{
  "norm_place": "pre",
  "init_std_down": 0.0,
  "decay_shape": "sqrt"
}
Each number is 128 + 32 x the weight over its row's rms, rounded and kept within 0 to 255. Layers, rows and columns count from 0. Numbers have three digits each. The size before them is the row's rms in percent of the matrix's.

# layer 7 attention query, 256x512, rms 0.0234, rows 156-198, columns 192-255
100:141139108186105138125096144127124111198116110134150099106136158171154096088130100136141127113124157113157118125043110109130144144118186087143138103120158120174109136070156143109098129170107109
101:113117106171138172089154131154193152063198122106122157089143116151154118163064110127112135144113174133085140130073115147086084076153111147105133138089162106112148181164157134139122122121166114
099:120164156122108136143172104153147118159147094154113100086132056162142169091140164096160136117141156154123116158161114120201132116138093139130069121147198163114149136116082160140067130135133157
101:118023155093149134083048120167092122107151093102093100094061096141059086120118075120130112093153138186110151095158126102074124030138129119099155114142156106148109178134155095117121117149111135
102:159163131167112130135128143140079091143152132143147120127145168194145152083156124127134103148123108105107129077121131161166173150066146138157093149171114146098138153160205110147127084154193098
098:128170142119109092054114097133142098117158144128141120150126172076109191119155149115092077128134088187114138123196084111107102179124137050173102103135203107094147144122144103126139126098146146
107:155154120137086150153159184131062155132126107120142178122070155106125137161115148138108110077131094103097140108124125123083120173164102121049131128128096139123121132115163116169134140097151128
100:175122155150151094081135104150105137120130113112179129156145174107116151120023149113143123096081161139138152109081101080138152122112155188102145085097103131140145107096127153119098122090150118
101:128180132162148090131172116142081106135117154180114079116095101126103022122145169079141083145108100127106159063068221111159045106142123164161146120086136140120132154105169150085146138118099133
102:158134079191120142052137129110105131113142140132117131175118174127178090138107150107097117152058096090138159109155185133155116170168112099150112161156098130173160153116113141119106107111106098
109:112109157116159060079113120162123179163106143097098107105118126136136128143115171141088099126138097101126110138150131144110110086125112147155140117109175156168120118104120123141131117106152111
102:128130096102133157149107122171139089098132163114144089147164160160108132120060104123151168146084147122163110106113191132119176172123164107118153145116059111143076192094164127139168100114154134
099:145142114122081119089142114142119107129179126129179165101110165119167173112147100106140138163075199173132117119202133147148151159135186107178128055141054134126114179163123147096138130104099168
100:126058061165162152135113135106134129077100140153159117185099143142113145132081085153110118167128125125158081138133107135108083141132121157079171103105139147094142166141108064107121181176165168
097:106216111114128162066085137150093054136125162119169131112105144159112136106109102130091147108124121112142195121166097124108038074170152176158110106123035115108174156102142106163136135138192129
102:122168147122136176135149114108148164177164138144142143157178122119096158142173080138087110145169133124121110173153093128086078124148144137129179160199080141177083107084108129122123099117111110
090:116144125084160100145127146213123125146106126150139146206151103068177081082163155087114162127064112145097104154124137147112156155135095103081098083165088136154117134117080108089115156127063057
105:147143105163126130095131148170164163137129128124091099099116105096145128107097130099182131157083087060141101125098158159096112084149113152124127141110153114150101177178136120165155134094136185
102:138100103097131139117109134180134100104146193141152152068155060150126144111150079125125120115162122169157189151137149124144150167150150144152152085089173101097166131170122086146114109102038117
100:113120145141129155200164136099194156116137115110100113134112155129139097119131092079172121145163149119127104120154134111130071132126090114126125140080178130094086134094131153122084172076146167
102:165130133166144132096055091114127132112117130169122095116173101142135126097042146052086117162025128117086091131114129125130138143148115138168129138117123144147092078129159105138139086109106091
104:137119127126108143120168126141084195138099150121139126082121138117160150150131148101133121086144092090105108131120149178131099136127111091156142168155084055194135101132167166123140117111154152
098:107094105124145107117032144194133105145143121130125115134138120136106127120080170108192111094148152100086115114060158120158182062147132113156116135127183072093123104093130142126149113134072139
106:174133117114107129146116131109084132135121160167130112111091131150121128104132149112120145146046190098134148116124196134091136165156074097106138112160164131139042136136179144132093171065072144
094:148115082121113151138076144087097119151159119168107129176149095106087158112122095139114122108147112098112144149131115167102101079092164104172162123130140143096104146107153079119110117126194096
097:143114150117090150122180132150144139146159160129144143178090137160099148147152141096086112146072121191136151094109063140165050168159100135180111140182119123156074125118113103115115121172125153
096:115114130090136078081132145106183103152089133112171111114098134131105124121136173083130075115062141166187134134100094129088104115162125104141170132185152139116157162130130085082141170098140198
097:117131097107108096106089104177135168091077151089106112129135075141145104116164127132171083142142084105168131104126108104152107190101100095101136166152117114141178101103086150159140140117057118
098:144090110150173154141166086166106117162110128134153197083124151141062101090156122109165149188151163085109076186167061136133169142127127174106140109095209155118163147139154173103128094149138120
110:107114163159148150174168086119072129122141107160120163178126106162138110112158085139163098148140101121084139133171063116129098113157127137218179102101153176117117160126081119131129111154159076
105:080138124119096091098128087105068137161125155131152126123123182103146190095171135110149086100131080152095179089158100111101099129180126095176136150159129108105117187094082057119131143128125153
100:142111154143144133134133151116105139149133075109151165127129108143079108116107109127124117151134124123122159133087146140103171144146147124110156079140145134151101110112127146134087134129113146
107:136100142088056142070130129058065124118158137122155200101176166137163118203110080173106101041090126134144100148183129145109141080137124087117139102093104094110128140145131125130141119112164136
113:122126108167139131144184094126083154135131153132133135153106159120196157128216199139141136120152112105122111155157112091146101134177102099127089104169094184126137085130100156128131129111121101
097:094093128131131091140128099095147133150107176105156137138120168135161166157096174184174069087149102093079134129214118149099169139180130066114062103126099128116115111142145134119188140167117066
100:121151112156112122159118155160127174116134119161171122144084103116134025166139217098133116159116167103108100108096152149122088111123100150132177101106134117126095101147178160122174125131142124
098:137136144142183069114079175132116087164133091148115104176192135110085073149166122145104086104190116134083131077199165140119146171132129111130120104186165142152043130141112108132173146099089147
106:145142175164175109155088119097132103094135125163103146076113145069114090171128137159089146138128122156072136129129140124164143212106148132105148098170160181136126167096133079113168164104124137
094:114133091080169121157138169076143158115108106117099092055169166127123165123110110161071135105101123131087159125116139141113109200120198102165126163167155128063104163141072133110131191165149184
100:131105130135162171210133148129140138120106144149123120153145121106138116152108064130185149157167119081117116115111144054206105117111154094133112124107071133127119133159142162126118136154130117
097:136076144162132166171105127100113149111189158129099181104154069111114113130147141131090163135107152097088145107165172163126163114142106197058132092117073102111135094133138152112138125101136123
097:098109092140122057124153159107076171135137113145147154078139180088106115109151086150089135138113116119149174180175170135125111148127173124135124059108148103122114167167141135097089101156162096
097:116148142115148085160156145129136139130204103139111136125115096146110157133150063120118100106132137189092136112206136151116102122101147114118129108132091110114182074137132171195187074166140128
# layer 7 attention key, 256x512, rms 0.0237, rows 156-198, columns 192-255
100:133115128184119112140126086125153113153159116147159155210151134240151111133117113111108100158074109078137115116090102133148172135077092133105225147130134101120130164089114141186124112093123081
098:111124114100127178060124144090141119147081128126138172120201082122149146100091174128171146149149096142177086144093061121103186131137153107160160145133126144129163168125133089109156147159166077
098:128114144109115039121073135147169141130136145091109137056163153125108075170132122128083121054111112157110144118134057135136109127080113106187137142091170156113139111158159082121130127152103125
096:112149119144099181082105122163148129110137090099128038151112072175119139125178149154112128163193119173110107185124089119070076120104104166119154155115192134091154111138173102154193095120113085
104:137116136117080134182113082114094113116112188115156174135109136168153140176165147109100175073121136155114087149090149153147159127125136166126149129138073093126179128146164135171159117149171094
100:131145087144069160170100146114169129106132148158142161126110149118151146031137169136171105098167144200156161219142117151116116152128128102067115131138174091108165125122106192169102172124144162
107:128094068147123173122148121087110168130119112149167143125122173102129152074150096088160101077161101115131111149135134150063111099161127117107140122180068140149115097138171138149149131109167098
099:120193115122132218073103146142099101113178141105155128068113181134160153061066146107144146107140161148149145134159098115120176140109137173144106142111055085150153105101132145127160132078155151
099:128088123163103255147124140062104149148169085175154133145133095113116074121162132113169110158137108167119070139129152095198146131121100134124137169142189143107115120135107110141106099127153101
099:132121170182057177161180172130094143094130152117104097185133125157101094102149124146114084183104130123135085149129163136159132137116088106132192086128140130142073113118140080166134110159161122
106:098115100090137113112104160125107146098128125129126139133083163197125156160180145138079129084106139110135096119153090148047064150164111136180067119113117083150155158185140145105091168139146132
100:169096132118145185168136109153150121086149131150105146152139139117156144198126121110110140196070176137145109157085245113165182106109126091167193123140162115102173124104194106089123168136109138
103:135151133092108202162145129092107125107141136157155180118107150115130157082092101106162109168107120111143111127194124117124153143185126116142163135157082148147165164106122101098153089137173105
102:072110153145147073104136166115161084073137131134102107092111169110118154174151108136091141148106159140116165109107154123101133139147125113082081130172091106146109139110145112125102144132097139
095:112089119106117050099148182220097093150104110112132150137127112122117087153116123144096098146121122173127132128105104139121146115119119122126153152102099128106067152126139110131159141097125092
102:126162193105115012132149074126150062136076101139093128165169162172134148129074175150139143104126146100150097135111058067072102126130145139096104130090101135109138157145132133104136124107081098
091:101158135104141147122119137124071148149095114162105123088120127078166131095141158103125098124103105085155155123132120143152177148147107128091095140159117087177126161126106121115173107161124144
108:132133106108097222087126145118129164137140168143120142162116075126092163109164081117115081096163106148166091118157122114093114124124119144162117148145130102123121139148129118098152136146105119
101:142137083140125146113126125149162056130125120120138116143150086207083113096206139144149162145164169176085161149157149123160143178093115164236143103112128107154119121130094114142097144112083169
100:130120138101117189096108095085224172111114126135119095159121160213070129103084118123099065100130109077134101100151139113135150135118092144099154107116200193111182099066172068143123189148131101
100:119148083129090139150159105117077130109132147152067137099121154159139095083152175147137152106096138168123172126128148131145116157059146109163059121144101147152126158131081166131126160152093132
103:119112101064101203149160160069090178151114139126122188175168108127140166118115076154148122140168126122124088125171077118132081110135110155172106141086088132131205138132144130160101108118115139
097:122136114102146192111154088157112088150103134115088131148147108125107190100107186142148127198149185151096155103127131132120147144115122058183097117157174137141113123083131097113135134117133169
105:148100097107104180126120127147122138127144140128126152184093125205130143092131119084158136118094179088105103168114194109166139066106139115176178103139065129151140099098219127132152121117150151
094:101175101162121014130146122114159059132116091164084136098165107119106133103157145116139137134064119131116149159119149126128105162101192089104086158085102080161137159120085199105096113107111159
095:123138182157111109164148161107099097099123155130095132135110103158117083186163139141084116126123155152093200133158112167121143114083139118152117140121156135122099130136156169140088101107108129
096:099103135104100083120141075170210026124099122163167124135098097142089087098104144144108142135099147118168141105156102100123101122157122076165166111126171112163125163099142121110151113071175123
095:115140165187167124100141098139143146127149103100095097145164149157167112180069114103101158110180089141126128089170124100109178140119159080103126180108122127154135110141092144131101103128129139
096:120138117085169201111111120155046150151134142158094118091124145179106136090131140153099121080118101116079131129117073156167094138061129117075101103082103125145150130104141111149135065171095140
111:114130136131108026103107106128158082103143125115126153181128159169126077154142155128110120106127110127155115109099091129175054125078124128119119141122141178123110112138120160107136133130154125
103:129126131144095023074136175143084160122151121109159156107084209067115155119095141127134106115125085126191117072152174112067130164147117172145136145099132132109129135051092098179177085114124127
098:103131160117096139097134136149191087191098138074135118110150157164121127087115129109118131141061106108127103172114123143106160144082142101138145106096116111123100138119144101164149141116085080
105:130113140096113038132119122101108153096141124139131129119109233082143127122110157128110140141096110129120104093156138115076115133189147098076129114126100108074150121122121141122169120151167102
110:108118119094132026183117121094118085094085124139133185150104217170153183150134117161142144097177128150085132118109099076161076112181121064098097135133086134133109163154092127115099161192158110
098:132112086113128060165087128126142138107174097114108057139104159077163134167114161137138089124164130128100123094152119141094134106076167119104124116084083151111130089131128132130132145095132134
102:151171096121089235132125165112154152142105096149153167159085135120144100089087149117139124126117128100101115123108198130138146120139107101163142112196081105103129126053168116090124175155112083
096:125108095159132158104126169087104140148148146175111124145105131108094174079200182108151117148149114137148108182162130123108183141169138144145095118153175163063104114138070123148157105148132103
105:141139129120107244134069154042108121112114127159134143141130097121156128062123156128171126173126166123142112166129150127136117151115095117189199153116199112099105100142144206182171099083146089
095:154061105123107135168111108112091149061123144149180076123212118178132179148104118165122142128152103126131144142147123143085084155177095159154118129171128115076081107124129166126118139085141167
096:138040119112142147164082100118112139122117120139110093103138119080124095128138056135202133093214098118090090162126099102145154151121102130174130153095072137135116076105134186146208107138131124
095:126131089148114193119108158091129156122122171116113134156128105141152138129143062103119131107156107126110075162121118116134129141136115172084142162127069177101133104168109073130126180195095135
098:175112095122119050134119146125016136144126170138136134103062146138182144095161139152148113081155099092123111147172153126024162136175159117107135109138074085126155147139165170157186111104132099
101:130129111110120173151132100149106114132138144136125160187128095129111140155125095144118148079152153185119092128177093083138139125168116160077120104124047151077137163128096119154130126104170106
# layer 7 attention value, 256x512, rms 0.0262, rows 128-191, columns 192-255
102:096176112093143123107174169076149161139122109090190127116104142110106154098168126124062137160142153133069168132110155168098132099159098132065083127136118119202128161113092104166139125124164130
098:177159105189125123166091112098193109128060177139073128165152103136123143169139199167080209109161161103072136173158103083117121112121051091090150178098088113163073127130146197142117171094061136
097:160128125137130092125132127136097126116181119163112120093123081115106191090137116106163164071168192150168105129178113081153124151078143073115138097110065134075191115121125078126128130165140197
097:146163180165118125124057074147160158083079065128131102127171124124116121109183117180110100131121142131168118108198139178104095133109066137149142168108128145146106191185150130038152168167133119
094:137142153193073155166152093116116116085102147173086113161115099117163084129107173199138131104129145169067098150129110107104095106160152170110108113178152118137142144163108116077119128090138150
099:129203136155130114085182069137127130135159189143134139124098172105119125115146076156149100119075155105163173124217132076119135165086150146185114109119117136105161117118119147054166113166089065
100:098128124104077125115105102147139131135137155118144156086113146130164158053135134195137097121109086127151128169125102103116154173120128159138204123109129153141081127121076196159116175095122162
098:098036145122157159146110130154112095162110125115207105197141086141137133127132145059084060125108137165158139112074114112106130067087118168170139132095090095145132126162120146172093136120101104
102:172077088094117142138175105127112149181125162136123155147132121150157146068123098129070112124147115161156112098118158019131123145106094073195149167157096151116163125123070105054089090081100163
095:130148183140142126153141124174079137146078110147067103099147077120185135164180135113112174092113141155106090080114124099139125176174139149071138241149114112161120127110046106172156071042145139
100:067071147127151173126090108107093077087133170117105154176162144140181131082151118131144159129140121120195066111180173187165163072185165140125131087083142068143067073151140158073112077155179120
100:149139136160136141118153129058087106118134167120131109110207122099121147142155077133063113145124105133087092166168120108124139165109105185132169123096088106107154124135140140166131115135123181
096:125134144158106081078136135117143181191092096155052137123170165111107151144130128178129114111120125129092118161178070169130106124135087150153155208154131115139112208120084185103139096158133097
096:153141074093143129141081124181131172145131122144192143077151151142098167140122137153175132098162122064138118161166146101137149168151081074103103144133125126187139121141137102141168101179075153
103:178078098172126135105124112106169158135199128107152178130126160119130174100138138087146092143101141186148058148083088175098195059117087164156122163149153151117194089154076168187093107151120073
111:116151139163140108060135150117142137122139146151137182140153150141160145156121122165164093148102116139144123168143172208131144110122143131107123127191121069148081111132073120111148117163183111
101:181143164134109102079056156033081121128132076143097154139135108110152142099142160099137141092167114096102173097179132172095126119125092161161125089133136138063151075125181130153087150146115181
101:225073115182075136157136104132138155090139158165099147121147129144115169109107111149161138103115081070204173184111148049206096120172109131150158091127122135092157122199149192152122174165092130
101:138157108101107130086107105113105127073139188166195136108140137121131146112136188223147151134152140187066155110144077082143217080172096147104126152088154148086110072124079207092138121108171108
109:093113113125162136107146084126198122193093182110165134090122106136113168135120115178116193137173137134110165110188101115145176145088100124131147175113144120185123107147143132159133081093145105
100:180151113132052088111084122083180122081119159111077167165149143146117135165080122133182159109146106138083105136120149113179147139116096168058100164171118169161095151102066177100133120167135135
096:255168141124130124129170149072149182122170140136115151124127134130127111139151163092150112109135122114148053131113093155134181141109067157140086115177106149129065149095101199115134101136122120
101:120043173185124113104080144125107099120121073113111154151135124151087115149090174107133112116146146116138083131191102122139124136128158051116097122130093099092163140166181087094118178140114146
095:151113180084154088121124137114141169101107194107143135154125086152161103084122127090151190089142140219084218084101169117151103123159129134092160085145127041103064112132089148091140033047139132
098:109051169202173160094096132143138109086068101091089179141170109128164090181100160098077121083150125132141158099158198186130165158135149141130124119086152123123111128114086124115102154156060137
094:113118151159152080153131092104107146146171143116169110098097142115202177099135100127123149125143179197087121137098156109081185155103145152117130193139085166144173106102164110124149101075140145
102:143103062144100106101148149115108125124126116142130196118191120131138117157068122185137145109101145168112163104151145103137105111114145114169176176107074109062152136052115115129114162082165095
100:249126122144153151102084131140087128076138135124156137089141158099110162079181098110151098144143159202196189116125123153125061159128187104095131133149096166079167071138125082129118108118110115
092:040176072176098124151130149162121131058117099131061131083137202123091168154107124120144147187199122133132074138150090179162092106117176125112079161110143151076167150094105121051119135167142093
102:131106141093105102172082133157100091145157172108177106115154099150179127088091099114125179109112124177164116151152127097112175187134115123144091136132156065146242052168098098163103099088127110
101:146113100080139183132136133136096130153094127182172095141129113119120137145107156203108148140058179132149141156105114089142116096138115116133113132149137173123141132151172110040107118068131128
096:133199137111115152127157082142161116152059174142116112131127132109082119145158131172161096160132125101112155119116099106134190111142130177089179178086132192188120182128227126130161140093112125
102:255149090141109128151165140148089131151022125129123126076111146119106117115135129118048103138105101124175167153122124165144074133117158101107193143093178129112033131086151151047066130116122148
093:040121093123152111145100168174136142103158074108162131138143176100137138126079122112112086144137100149145099176118110173133106151145135145089086137118104179110166110173132109137112138146073119
098:180085183170111132121106133143100145154130171176129164083160124117135158132128170196060136106165080129142169136129146065110102104133098127082168162190107145128124137128112156150092173098111096
091:130124150112147142138089133142126066115139167165150118070098135120151157131166186125105097116127169108117120215100084201129145078103169120092098095065154121189112098139128148151104061117095132
096:121157177112091093136176109071110154064100149156118108181122134130137127156094070116122131085129108168074096147105140092125079148142113099065109123125132169032135153154120133025116149084159141
100:127156101115112146104149134157125114204098080116164100081138103113082149140137167142070126086113112122212102108121124074134056122103153108126121181110184164192116129084123107142152186090109128
101:116148137148151167142130110175146128142135084169169132162061158117181039120160106187068140148116115205129134123137124082100132133114142136118149122104174156131084092142155159110118204138117139
102:080194120108130149180100143149144092128147126146129133136137151140186100145143136173169131141119160165055137137135155162115172154148136188133074094045143099057184105181149172088151214179188092
101:162121134122116138116109145153139148090117157110101129136091142131141109134095152144139153104106121152066150128084099093129105105106132155099178162101141114055123111181110168186172109114184140
098:103042185128104105106075124112085131096069111193150119150091133144166046160116139094124157071132082123082073131116092171154105099133139073126132107135140092115132126033074110129118125192141150
101:143178116161152116075181129097098110132163122127154089089098119127124093147128133130146162181165124049147106066152161098096164154105106103157101124101153111126088130148174169067109154038109161
101:132084144044110155156201136129156116140173155100093177147120165148081047114131100085157061119106102113110115128129172135132079148116152087100116089123117164165162115195071106054144133054101129
098:077069148154148172142076131143156079162103135084130183106130082127129057119106108164111091093137127115113171130180083057125102106100119136129142038117132050214145064162110120122127122136095190
095:133070102067104154164095138100117133098107144152167082197097162140156124121145108144119150094163160096129125107087105123139067151092164106121137202147107188091186056199228134142131175094086139
098:125204119036114105145146105152154079164164180214113069107166107107105090118131141124129115100081097099139194174125154071092154101100117098093132031120163134129172139119158117129164098105124126
102:108098176104138153183122108134148143142155126092181135173079153133178138142110172118076154117152110103144135156118136157149164119131127136035143193129103073197149126130105148198143141215092101
100:126156163120132154164120112168135084147075220190129153114203113109095143150123094142005124160118086098183158108200103131128119172133148074171156100130173094150122135165086128147110106077100190
100:089092136104124125089125136123103137179174094110138068134104118137182087114166157171127148126178122165086104131159100214134169141119141160090160134135110099154132050073087211185128101124109138
093:119046118184161091121112107153105160076105125134154117186124115123155056128126030107132045142149160120139139068171171081155139147129153111181167152162036122113173146192157148157144160085087130
103:062161157101077158122086143146130113094120107141095115120163142123163135131099117164149119129150131153150146083141099156064169066125154121142154180157100181129183146086108111165141095128051131
104:055149084183124079148180108144154114118133146073172205123096153123094144161115087129074116133181109163149113139186117124106155156131118157087167168143137095160123168077103143123103176181155146
096:122102135152116150102093146165103124110084181148065094106100118103071080174131159107103113100096118046094172119088062151124095139109126146090176100149128192174147104102083115134104062092057133
098:151056138154144096089138164119089196087106064142150124127115110103145129106111163152069086049131125204184124111132143107107076162128071110148143166157093130143113121085108092150094120101187172
100:150147097209182123162199140107132149119168025115118115112162109130132092133146109085133138132113145168123189127145129092191184086163101138188173055113118086076160119132155122116111154177115128
100:117154114144087089110085113183161124143105071118177169165146113117195115114108140089159114089131140210108187127143123030121144146078086136112062149130165205124154150126061142116169185115102119
093:154166093124085147146112129108159092104177143134097118120169134127152168144083162134106086124220122109112092175152149193112117089104107088106194180117122168121192159169069158097111139165125087
096:203155149152139154148116168149105154151147151124065141166109109128136123097097145091085101078097145146065125109134109193142126132149145103104126171145101121068075111155173138107121164115101144
101:246148075133155107172108140140136136141137134152128175134076121143103099098154141077157193088067164123134146144059096095098097154138132098119140105175164217093130129138094114104118124042104186
097:081171128121097126145114128127112151148135100110081154118146153137137151138140124163093134134154122146187175114139147103147044063156148136117157155120086088123120226164182118094163159184111146
105:116188132140102111146120089145115093135162110165124179086096139140126139160120117139103127128101091066061111132090114161119160106121148117110140111121171212112109115150073119084107147093157131
097:155088085191113145111158119164107112119113079154167091092103140110163204124180147101071105120122166150112150096120130064118130130167170097178151143146093164151084146117150103178104154102135120
097:174148143136152181173092155115067075079178120156151167130147151106136133103108142106082118107142148139168155147179129176141122140112155066133181117112142122098046054171080159058082124119068196
# layer 7 attention output (transposed), 256x512, rms 0.026, rows 128-191, columns 192-255
097:126123143130110110106132150139136114122112153103149179158157155246156137123164163132143111104155107088113132129096111135177148123160110133188109065131054139196115148090138169180131065137140108
098:167204076177113098120059133150125140075114113110058114148098144143112093166137115128138148131141127085123133145138129116126076101172123157171024175075111144152070058140125142117168141105077163
097:191133165166147127057187133183127060076127147116124084147103119063123163082094109144157131092097134171144133175098154107098138095079192186119162125128140133110144122117124119124164144106176184
095:099115158163166107118055137155158202204121112140155085162093166132125151108060127138158096127135174124146113118178161158119158167110111166129144143089154178125074094132117108113189121125149083
094:073124170115174031107141091136196105135136175111108100141147095089136116142165096101142061062149138182111112145088119121105108118151113098139092145118152129171176170163121180144112115109206167
096:126110153125094129105118107140158091107125069096124093097192131000130156116107126134184087166112149078199093128167131098124145132117145153171133100109191088175132117118180071078159175118111112
099:125104069130184151095068112174169140098146118122122132097128134185137156149122096152099154106134154124112153174133087128092119149127139158118139118113136147104111159173053102157138147120120162
095:096134101180096099158115157107197109120134129126143082142134097134107135140107187132085167095097160115091219134116137126091173156064173104138124133139179063152091129127101119135098150136094070
103:153112095134127104124143112091117089122161123169124169097191161228115149128122125111129110111063166119064150133135162143154104141069150096213168100115106123106143120071118138035157134086128157
095:163147108130100063135139132100136144118102164142114082105205099106161090121107119124120137113151107082111069088096123103128125132129164175116134169119075118133143087128082121149182096125125189
098:126093116110171082136102119165093136126115110150111127131120127156129149054118149134114207151217101079156124146155125143130172165172177118140099132137097117113147160181175159132114111164122108
097:107187131120111123162102105152207186170132117125109097081144169055123108116100188109083128130144113102141123154096092090106113149139095074137060160057168088142168114129120138142073110113091159
094:084132131144142105093093139071134141098104113090055136184163140068159131085131161151105106099125176125059110127174134127154158160109165211114171146076113133117062127153143122185144119140131149
098:186166156084115189165125119147056144121117183156158152153132172255118163160093080137115127137152144099106062104175155148148110126170050119127116141123116189103153163127182117105173131152093111
100:129095117209129157142113117128100096128123108186103156109154089255126156169102130132126111105102134132154090126043130206128168146157097166141147204135165150086121132075125112133080115157123076
110:129170104135148136121115113161093167143122088094116198178163103100180170141194197157097137190129110082062164139172103170110135124088143117062116081177110083148104099207158073124097155152158091
099:121090147117157109070115160187154120105100095134112197114128038041171137120151120113140112160152108113137166178143118158103129074138094090147136137162114099103121128170163117063058166152115166
099:155123118161176157139119096082122130122118136118130177140118171180143175085132117090155116182116124090165117153178149148158124154153119131144155125166127190119080186167145171104130174166106109
104:086141088098117150151071098144134152105102102131143117132167123029155116112138116148141133141108147149105124130098162119136120108168072121092103152138104141132148097089161103072074141138137116
099:160135154130155186100121105148199104125137197130099123143163157255117092132117140146119159085156128101081129100126064106148103101117100143128114127109101165176131111125120160117171103138138153
102:168168132158073123162107102122071121073142095127115149142118171175116100153191138154154172079092085161086114133101176162142178091176090166084140170170149152108050115088111135127093129139148082
097:125146171127072149162141167167142182165140118143098185146122164138148123164159181125154114094116128129073116118129166164158136054095107134094138124219101126146122124129150177156092129121109065
099:179091134172154152156127140171116082095138092134080126106094094163117058082172121137139144165123153124134151130070209119132077107098152161115113157113196114116096136163085174088127116240165153
095:116128116112071150136161176166177134093109139097123175136128088128124068095135120072134231121162159143095222143043173155142144114164133106134131147255096079140091128137115140134140157097137164
097:098110135105124131103078142133138118130114142147069137114121094190129089099156084110091148163178138074123101125172150112138115172110134092104133074124168097142146167114066106154092133122080098
092:089108147127155091120157142142196117092165198122110122107121049255094133180109143155101139134129141141120129170097081113125116097148161082160141136111153150114083131137065178116183109137125180
102:143097127134115137142156098102130139093075109136148124111186138057152147109091196144048149147109115121118146148096173111129121143161099073128105149133116129088143066107163105151096147159150157
104:216125161155138156153122088103109113112094094147115174112088110198112153083145181156150128173125150118169128129110170111125091112121136142132128162180070176132150095047121126140069137128081078
093:121063146152162065183111070074099186131142083180110116118161130076116090131159089114190129116105111128156121132118116082184149153036080136086170092095122134130082140096178130109122087119168102
102:118152117130120069117157127151147099101143148150141092154219040154181118160061173081085212077113134162085136094107093171108154125139142147104175169133144092133176156190125133153152103114173125
099:086126141113097048119137062108169095080110125131163112178096166064119111142118154115144133128098185145124110150166089085058081070139111100115137126098145156112121141145168152128139105091139168
095:174166133159106214093116078155140177135118139113139062151098170001104126172117144124137098142177110129114143115103132108149130152129124115082090145094171144115130136123133152155144118095141096
102:139087155169163136120177122104181087118100133153133118122088149138131090156134072131139143161151147128131137182132166117175083141120099130155172178132148123072101125042190118162110140128086128
091:092127090066136112153068114117085136100137061131127110130141140000163147149119165146157145160115108130166112144194117127132136185115130084133152145054141089132090137127114130139085151114130089
098:108131133174119084161098126074139158196102159134150171143158112068159161131200118122122073130074120128105131118121062088116125123122088092135075130172130159125142104103145101100084146141134095
085:139136092116139104074069107056112077138122114123107133142078135208153186136164152180116130146107106172112112185114114103091131094109125181145127135105074140139192117104109143161066052094128072
082:128139154146144140124129109140096176123172123125117133081099135000181095137120144133148077109126126205104111179114195124124148148104102110134191092098164107145093108128132133171121174081109127
100:157150105161081101135149104079125120146136150107166101144134159133126154130139093104079150138110136119115076135144157142134118121117145188158138166115080164112070091100108101135126138137140148
099:101118170144095111117165155172179115132135101198144128147114140073139038052140165142101143164079145064102106139182098138101101088121145075168159155117139121124123114136127155110106148177147152
103:109122157131111101121106126140090162121161083153124019155154039145120110123090129158097117127157119104125099130109099140108095189171081137112068121092095123115115140205153101090129134128157092
097:099115115106100124118165124086120099109124133071121111231111096100131125081174172151154132135106128119106190164118067056142173144165144152135099140137110131163090128142149150090143115139134121
098:131121152145130072117171105072061127091117137114131137077114109181137108156166127117116104150159087125093161134105144144127102132147104165173108171085121098128127169106124176135125115165179106
096:096115106090098156121140134168126136131093112197099103076122099112097040120074134116139169162146158095175160062110151134144099118108086132115188159096203150128135168166150139100135161117156191
099:115137119136159118132123160114073128139170115181161174135083132117101164075142085098143121094114096145096114156151141169136181142139141094134156137171067136104130098121139198127189130107108098
095:119164129118132108093107155167143084138080116154114138123097186146089107086137122169099145127130130085102128107157061138082129069113127147118061164163126109166172099140103108109127130148148150
092:155135125127141225089122099074093077095146155110100127134144130255125123115106132140150137146162171118104115120181081092152114144088100100192134147110110159127119108118133168068136102132074149
096:135128095135105134144160133132080137108138096157181051149097160000114155148143141142089140154157157172188133138123137142098134147139117105136118141154063082150135109145141160107203128063139101
097:088139089126112120141100184147127112137148154120115099144147079255086096144102174164104143093139083126107143152172120163103081147150152100134092150099105125081125138150080115137098082166135109
098:195173085121112103120122052155138156109111108192100080144103166000155142104105074077128100147155108113147172183197176170131138154164140166120135149183146133116171208148158169113086156110158140
098:091092171128136173172094121118121194151151135087125144081168144255127188199117144174123149101109134156138137110126072125139131146121171099126145116094138103150155087108076068152134103132108117
085:123114163133113187105141143112172133105115138111125135122104107000151110119092111070178117112150169139153187079152177105139189118131149176159121183161159138138132171161157137127159155158110127
102:132069119135112032110089083118174174130099102101156088116213114000171138122133087093141101119130152150194113091157122121139134114138162131157133136076144138100128125132110095124131145105101103
099:130181116138139144143122136152157108115151186145117132108134129071127157156102116112136131129117114168129107151118161170144180111145105137044124131131245099119111168126164079147080197159123113
097:117154143090116161119112160092121120146091138122064172094127116122122102160168089145129070103172168144115109105126083151141084167099124103163160125122137145133149127065029136131113100089086111
096:115109136100124156105137129136057081103111210124131107113143097225136111080128148114140089106082127177159136104112177078136148105131126147167108115167115155179142116086149125124159151084139166
103:138151081123126088124146159143081123162169079121073144187122152078125133182135126087075177138143123100135137147152126051135123140157163150167086114099078106131118170127099178161142109088136182
097:129119152114138117135152101093093106132131071155109134134157165032128135157109163130106120130142129109121153139136135084059153098140138074149135148139156129124100093152092098069182182094152132
089:136130143159129109087111099146120132116214092166133091200154138199187171144115139132127181077093100142145091198118182104112188178111131131128162136101095160130118097148140112133138106130149049
094:119093144143112111135140170132137106168170097141051126119146110000181102083182114137158100133133129067081178095092145116148096135086155092146157117144091096124099126137139110094090121150063119
095:148104191156130161107167171152158099092151181192106119149110127255082112133122128110156127120077179137142151143096088115146154157121126111161192125185130167143158095119151179132163144081096167
095:099064178111119082147139102095201130146146179116118125179092096100154140116150104137121109137101176107163086126176136111149148163182113103155078068166139155136138146177183164136185126150077120
098:138129124151151112090113102127119128163182150199089150087140105255144103113134079156139109076106086100082067111100107108109119139086092179131161142055137172102104102120127157120129120142148125
096:107125088101140183126170147110197095092071118108149095112112079161166148198085094135111117200145194177135095130146140124096113117085137177173138151128177110091115139148103156186126162073108124
099:122150050148132039063088121153192112091091097128117091133040149159149141136069121101087154172121189106148113201129186157126110167128107174128159137121094129084112138126145141148059164115123156